Part of a small language model's weights.
Architecture: rotary positions, no biases in attention or MLP, embeddings untied during training, normalized queries and keys, local attention windows.
Training: a variant of Adam for these matrices, 563M tokens, 8593 steps.
Each number is 128 + 32 x the weight over its row's rms, rounded and kept within 0 to 255. Layers, rows and columns count from 0. Numbers have three digits each. The size before them is the row's rms in percent of the matrix's.

# k: layer 2 attention key, 1152x768, rms 0.031, rows 131-177, columns 704-767
# q: layer 2 attention query, 1152x768, rms 0.0314, rows 132-177, columns 704-767
k131 089:120058101135131124104106075091196139125078168176195184129184112117110176117131141104153107109176137117110154167096140053098134164070130137122112136174140156090065131085193143032111178209173155
q132 094:088147135093095195100126186066088191118174170119190152151135107111089175111112058124157134115160107140139123090142153120112088125053103077141161123154125141114172127099153189163157126175125087
k132 097:108182116110144092129076116116110128114148119186096104104135152138147096160144107073109110210112027140112144111100202179145106169175109107146102140129072090079190167146128033070101107181125103
q133 116:144144108137119094097116146132121114091126130118189112125084130145137096119126143196082161149137134164124108139118119075135139076085109119120137145124137054096108136085117174126164163109067110
k133 129:124148122132200151133182125131081095112101129102153186180125135138174130147113138165101143186128090091138130171174153090149081228195146112057152111104131125077153132125093081173154071074109150
q134 098:090137183137117089111139054170136133123097084199106083124143097119129144142100157099125088146122147118169126172188114128149156186126148157149125120071106131170108095157108102175101123147170151
k134 110:071090092123094166158092111076147144156169096136127091074107091084027125096091108136144152097166153125121081077106089145115145052154122146158198094078113129180086143133186127050111133156121104
q135 109:101099100116135133105112166118115111106164136140108142120130128153082153140133099101141061147112160129129214157145121183100117169111066131151085135150146144113124134185058136185123073150167137
k135 128:108154162045127071087092166104095120103109120165159124154147134147113097195216104067164132186066116135083125108153093137110132180138090087135079144095099087076129147141093119133084163178110154
q136 101:130133122132110130148141166148080087120117087136066107077130159174106084192112207129153090154086111127132136070143143119144131109147123159152132133140079140154159107177073122164122105098174146
k136 109:115106129110099076098102099113084120180167110102078143106132140157077073149188103082105083107124122163159141108131144117113150144082149130160084101078117113106095120137116150152074121152149148
q137 113:044133129132104150134097155141106084110109121161112142111118085084110130116192171059144092123108121169142168103156122190125124151132078087167109116122095133164128108122103186193116136087129107
k137 106:129170103086175030093132106134102088158114118154126156159125144153153092174143097094160139136082128171122126163162164170117157160116122142193105129130120063060163108139101107128115155170119164
q138 094:075191118166181144179156073039151095155109148166138129148124103084104170166168179061116110085118103138140124126125191164123132097173095157097130131134126108119152125148146167119161110117132159
k138 092:192154175082174089120165108151147139118135125174113096194141144118158097136181118108141128171050153158092154172142150192140151194130059123190099168174112113098166131118083118112109190139087126
q139 095:155115132123150123095128153085186160059095176085144135144092215105162108097117060171070184138157118075143170121097139144129146163150204143116176097092171162131132132091150180087150155145097120
k139 151:174121134177095180152140143132150139157162156077137109073108105123153175083096172175060138131183151079135098108085101046137119088112159133086184120131136137170152116112131135095163082104136116
q140 127:176098136146173115125168146153159163135136164087117125102127153122172086144060144140078175101153164130096113106087116062140104118096130143107213164131143132099170067172141080116146087105133111
k140 083:107085143118049165128119164123133080122126095142133141113146105119090166124138160131094116142171087159136111113137094101131070089147157114065144109114146158152130164152128161141140128069142091
q141 107:101066098129098095146133101152030103139136065146096098141110109093123177117191174156128056161123104136164100137159134166090083157132085068099083136153084119101157114126097185165078143147193126
k141 162:081097131099131053108113100089110123095111102175117173114127148150122084183210100097162083140048091193143137126139104164125138175130103118146088147124122126068112150147096097166083157127136153
q142 102:150162119130106140072131080101113113107094146070114166144046183089149158116096127185143095103177175046158192107233159168153132123143153162131146095180127141109141169069146101120125103118111127
k142 100:106186133164168162115109147160126164162143114178174147121128143134152093108133172083097118134174198127096098151141107138140125130134134138123121122152136103152137098164114116112164117177126127
q143 097:088122141098167122123081126108170135198069119172058089087130193115128084164072113049129103121108118158128150121109094093158145152121061147103198138094155164152119133177156148105129121071138102
k143 113:160172148121103084137136113142065117147146208027147163133108145140137148123081163200119175116178113085122132106116153099153157119118219112049135132108149143110164136096123119110145097162137120
q144 103:118160142113149141086098131119132140085122130112104190078219141163178090122175128111106172118104138108119129168170103093182095057158133149128147175071108145125113094113194080134075076112077118
k144 099:119132147175119146137076140152136120104165125054138124133089179108144174183088101111108168095170109163140149137161146134078160142128147078093126090130134132146157119096124125106162148138116081
q145 108:116131102122119139142150167093115172223089124136154095152099128137104122161163145083174060116118136080118122119115150101160120126202118088137165182135150184114103116179124127114161104116178104
k145 109:148138134147167137149122139108158079155153133078148141142135061139105102128125136133076134137182136119142119189154142179153159097089148105094143143141113100122119147125140165117172136138157127
q146 106:134180161129191187130090111144142112144113149149160120133123134148129161137082131130116096083138108160116126104212174121141118108092120127148129102148103143144145121104188064165079211147109125
k146 104:158145140123091141103156156159117114139104121082128113109103148114128138112122153143059158108118120127131166108111128130141139161142159169098141098105179049154156084139111128109158118159090076
q147 106:116088089097163144078132076114121150124091109105085086136061156117152141119074090153096128126142201112086199151143119155096119189092147192129171138077148123108152100157143135144120149093172079
k147 102:136195095174152101113168161126105095071156137118153148150130136143153116150078180072103102117178072119183066101112058092177094167183132124072126142141124149123137139133080160144136112121134154
q148 099:131180151102129177152104152156086119086130149117158153067170140139134122186096176074073165142151172158113101063147068132168117103136171182109130104128144093168132136139146120142128115084135169
k148 099:110159120164124133127073067144155125142156104088087158106113143097123155157160132098127115170126153145113179102062148124073145150132117089177078110168139167109138109126119120091069168160135111
q149 102:138105114135126128111109163082139200124088184095058123101159133085121050134162104095195097108095155127121122145198109109097150109135081111195159135141109091138121123109138114116134147093072144
k149 106:120153122114090161202125159173147115116169116169173157124137119165115157125135113128080141186214157084126127116113152138106111075069163113113118116112118203097129189109068128132180082124106142
q150 100:170086156124088094151097098100144148169164131149175098209110118149135116149168164137143130181095097072167166086147143148165127109137106099146124166155145131115142103076148170113164090156173144
k150 099:150118115131102146144178167101113087145080155119155134119102107119124123128176074155126135125103115155113156221097164166123128158205200120102163124125129088097062129154173070134133160104165121
q151 105:141133092137140124123139134168140126123102121145193118155161099153137076119157122103169170105069125083102119106133144136159111090163126130162094191121079113140111145084195166209115149126097112
k151 088:101127094164088140159131103152123070119105107143135072163084088109130113114050103164103154068190138107136156180169139150166170120120141148131176133151152084158104129123140155173155152135133117
q152 100:147169121125213127094139177112145141134106174072116153122180175134103111104127069149120141086108122080097136129146106075166104127169111151154115162115182152173118129133112109114147111162123129
k152 112:148159170142132172116109124188137110155111131090129150115089133126088127071123131111061145137201108115136072136123113100111107098073129128089114115114129114104128110122120111146171085147121090
q153 103:103145113085100138108119130119208074093196218106180146134124141158123113098156103175133104133139131080117168120133136127160150171104083151098174124120081113161162133102144196024138116175122120
k153 099:168081151075121161032121082135149162148067114131099151094152075086147114088191117114113192140146101175114097152196149122109052088103119123207155188133142162112154171092081123095124158125143165
q154 099:141088118205175105130139098124119086104071110198154096149097136132068123111146128189104119158123093119154147207108167168110181135159136172140133114144158100078085146072179178094143129124112136
k154 093:146157170131125072108125122174120102170132139150175069116092152161136139097129122120111096123109112123093093127131079124135159135101199102066143133102184123168160115109138174191147085127114111
q155 098:135123133108066148056127141186169127106133146084089144118153102180113158123082106139120147090127162164052107165174125148146112108057136165141109093097094069135140121166123076129098125120117080
k155 088:161159108140140161145141094084160133125118122131137161135120194193149118166112120110072136169083132131128127056076058112095102147106070136163146147137122163137137107079111126126085149069083138
q156 104:144108128114155132128179132120128120102103133132131120155180113152167137067099120180163165108140156137144175173094114104131096073103108136129124083131177111132145155142037123106154112219179129
k156 101:126081092206137094077091137157142144160110099205129092083174132112108108150101070102096174129087133083107109106143179184071177174122093088109112130105105120157099108123146081088148115114114168
q157 105:159078109131105136134114163126116142194154137131118135133158030118164077143113088099174109127117174142186101128107175158113177140097144101110101064152168131132135144091123178158143140126098120
k157 106:111096139142113107186126101122125111053118142132122102103179141127112086118140121157081133105079143166103122143107098173114116090116147118155083168157091135117131128106091106129145101086148186
q158 109:188163099126129144151145128125161156114176212078121146158136123131130123160111109127105131085159126138074097102116142070152097097102106139094186146152125156162153113182137107118131106111128146
k158 085:119144142099102121136139111071106099116123088137110153138135108120119169134196103155124074131049107147097154115094138127099058144162095167155101165084119157096128134167099098142137124103099100
q159 102:088109149125196086101134122108142132155096100124119167139158141131107137136109125090145122098129134135176068196112112147133113138154082128150119173064202121112115071141159094154111060112114145
k159 099:153102181176149138132084174170158077130143172091185104143110116118114139185171180122107085146123107141147158122159122151070146112068105062093093104172150131121126166163140212126192150099103154
q160 102:157119125144102127132132121186174130150104131107143073126032077103150150165099133148107145111131098099137132101121095162101173144139168148105117128168127161099147166112101121152165117105176098
k160 095:129128131088111132124186176111150116139136169121154135096133135096136058111167112161133136109106189130163117146140125122171139221190181106159171111114147119113075098148114113061124140087153159
q161 103:099154145125112131138090115182102097085073142143096128064128158144190132134156166138071116142163141142107134082103066161091150152083094157137142084128132091130122157103095112104128132134126134
k161 100:117101086094117118111085122151102206169157104126154122103146136108112105137133106116194185126113133142113134072103118114174180157162118105201172095169096180132159105110126084067080150161070109
q162 100:161139104126106128127126108129144122167143124145137087110107164121135119071107088160150153119102175160100108140136173123116118123091186134157124170120106105085097141116148167146137121181171151
k162 101:135086154154140172176187161105187108123131139080122104148116119150156114113149168140116112127161111142216142117107076185137109173152150090083144085163118159112112115138168118137197068120143110
q163 104:126114154147067123117102129178138145159131135161127102082095162068136141152148165068185134165100166146145076170099131155108080171139096102122101107121153106112081156133179154153098109125129089
k163 100:108147133122164141147116107143069166101109138124186124172145128177142141139097138156150061155075126154153156065098103217110181130171108092089092158152122096116088139145113165091150153204148147
q164 102:099154127168119182128107082168125117108091135127158137109122100115177129088110164175126140171180102128090209106126125136118133098140080148135148108190120138117089099142146173166151122177090140
k164 099:134077102096077093053135157068137110140105115124167114121128127131099124115098097100088152079151200114151069093188125114129125134132209184124196146102121137143112134162100070101094150112137100
q165 093:110140093161126104209114122110126151157196072114172098099153100052079152161154135134126100134073090137123131155131161185149153113150138087131102130161163154177118134127130190173178157115137102
k165 095:167128158073131077132097081126137125132074116150101066161128080083100119139146131145161151083087126128094183162116174098111208128132051106159112135169132087097114115102102153097082159148128158
q166 103:113095136136167151142126148116081113159137135143173175099159132078166177118146145118158120146120125169129114113120149137127087120159120073106107113090157127127175186135102163109150167063108132
k166 102:098160125126149109111082123139155121083109127131106087140140063130087102118117095075210175148148126116111162115111147164146160123087125160171122169141125134102162133103080083144094142201151185
q167 094:098107145102146137129161190179126105172172151106113132131128144155106097155060173102165165066098116104163133120122170111171100070121091138148148144154095127155144116156154098120119133104129094
k167 095:150088136158126183144146084122111100129065122142103119120127140105121151122120126107122121156152151173134145157106172153143114056167114147133095141114121124126117149165106105172174210150151106
q168 100:141086153121114097142166156133074130148157138086175123137153114112112118094130107140192149156133133074149096109159168092092169073112101083165110115134115140127145106160165178137130117176134118
k168 102:113117153135110154083083117113167149108111114164123122172156116156105122100171160079126120130135174174074165167147118190099090144075106151182086171141103119120130139110130126166118152154084165
q169 099:122147145144146121144109190117123066133164162058104188104161117113106113158158121142134145097117138128139059152118128143133143088081089120109093082120172091143096120191090133133097080121064142
k169 096:102118157131127116076124107104129097101095132142092122132123159135103123112202150089148107123055117191086071134138107088098146107133088133177109146097122110146148129099117125116093166103140123
q170 101:123119151133200102218074084142058154126134088197140148128167121127150151180105139069072120201152123189221154120133054049119145136159110111108089139088136157078095137065104086169131134108146190
k170 095:102172104112073109153116130150132116116199182137118139117104116114111188153123112115174133080068115119122099155117123138124223095130170159118125097155102123206071103148205142103087137169175105
q171 092:115138157164122095132133083132100094143112149173112127133122148119131158089143128166104103203174089111145186152142124143126176175156108124122118102091177107142146121076085137077211154140145098
k171 087:144163130102104104094114147171177148144127130180156124155081157170078086101130093120151151086079160131109105156139155107128148112132145161149149140110087149119123095134140090155112138196104114
q172 103:103171134122139143147125178151166122112073141141157143113096137073121147159130090120088184105090123103119087163127105061104066155084118149069130133065125110156160126188097117116166104156110106
k172 097:115113107058104126090118144153129163135123130148140172158074173152106144124159159114113133172058153133151124071122134080151147154169128143153173149144151118130164141112117132080063112124131152
q173 101:151099116149087116158072144098150171099176100134144140105086111079123152118184145153176121145110098188122115126118120164091126156133131034125139107155089136136135144099148143095099165173091137
k173 125:067118128073131103158085128132064173149129139161110112121176159150153138161141117069200116141060103170113170109092111104144164144147078137194116162128107090104123125126094107110092146171177146
q174 103:126095151093141101132110128139155111103119125138193116141159068122164138173116120105169106127083115135140036105106170209095161174101111059099094139093114084129118161132177067143108154169050098
k174 122:080114112124067112134145111166110135114151161181149097119089080162107135150137082133140120119072084170088144151156162141124147152109086132201088168170117101110125163100173149142090114144094136
q175 101:127159102195113152107152112136139096144113155141115135144090118099154177132104071103148138104121077084094116080186171160139171114153150087076116114136136150163119152141128102114144080160052173
k175 094:120152118084149124123144100132162160143110110105159139142165119139128069126121195132144144137124219123093113119198096143152121153096108134162183189096085137078177126112132151146067169130076108
q176 099:088141165149130124161110121127104090134101099125099129136141112124101185121099107140089063223174138064135189099129115170137144189138106154132128054120163179133128149078094135111137131130138135
k176 090:148150135109126094128132129154103175146153133133166164162113119169129094096144072107169137073077138127124071156171083120166177112121170175106114109093139106149101108160120086089058155114143104
q177 098:096116112157143097151142086145160123131113092154115115111131123134158160095139108184121106168140096129158189118079105177105141157127128148141125134090108204116077108112098104134126127203121116
k177 093:125165109120121120117090126182091171133124121092169082128102131164094099143133086121153174086094139087136070136147147079117172137150172087127172124140143057154160115111154175058115092118096103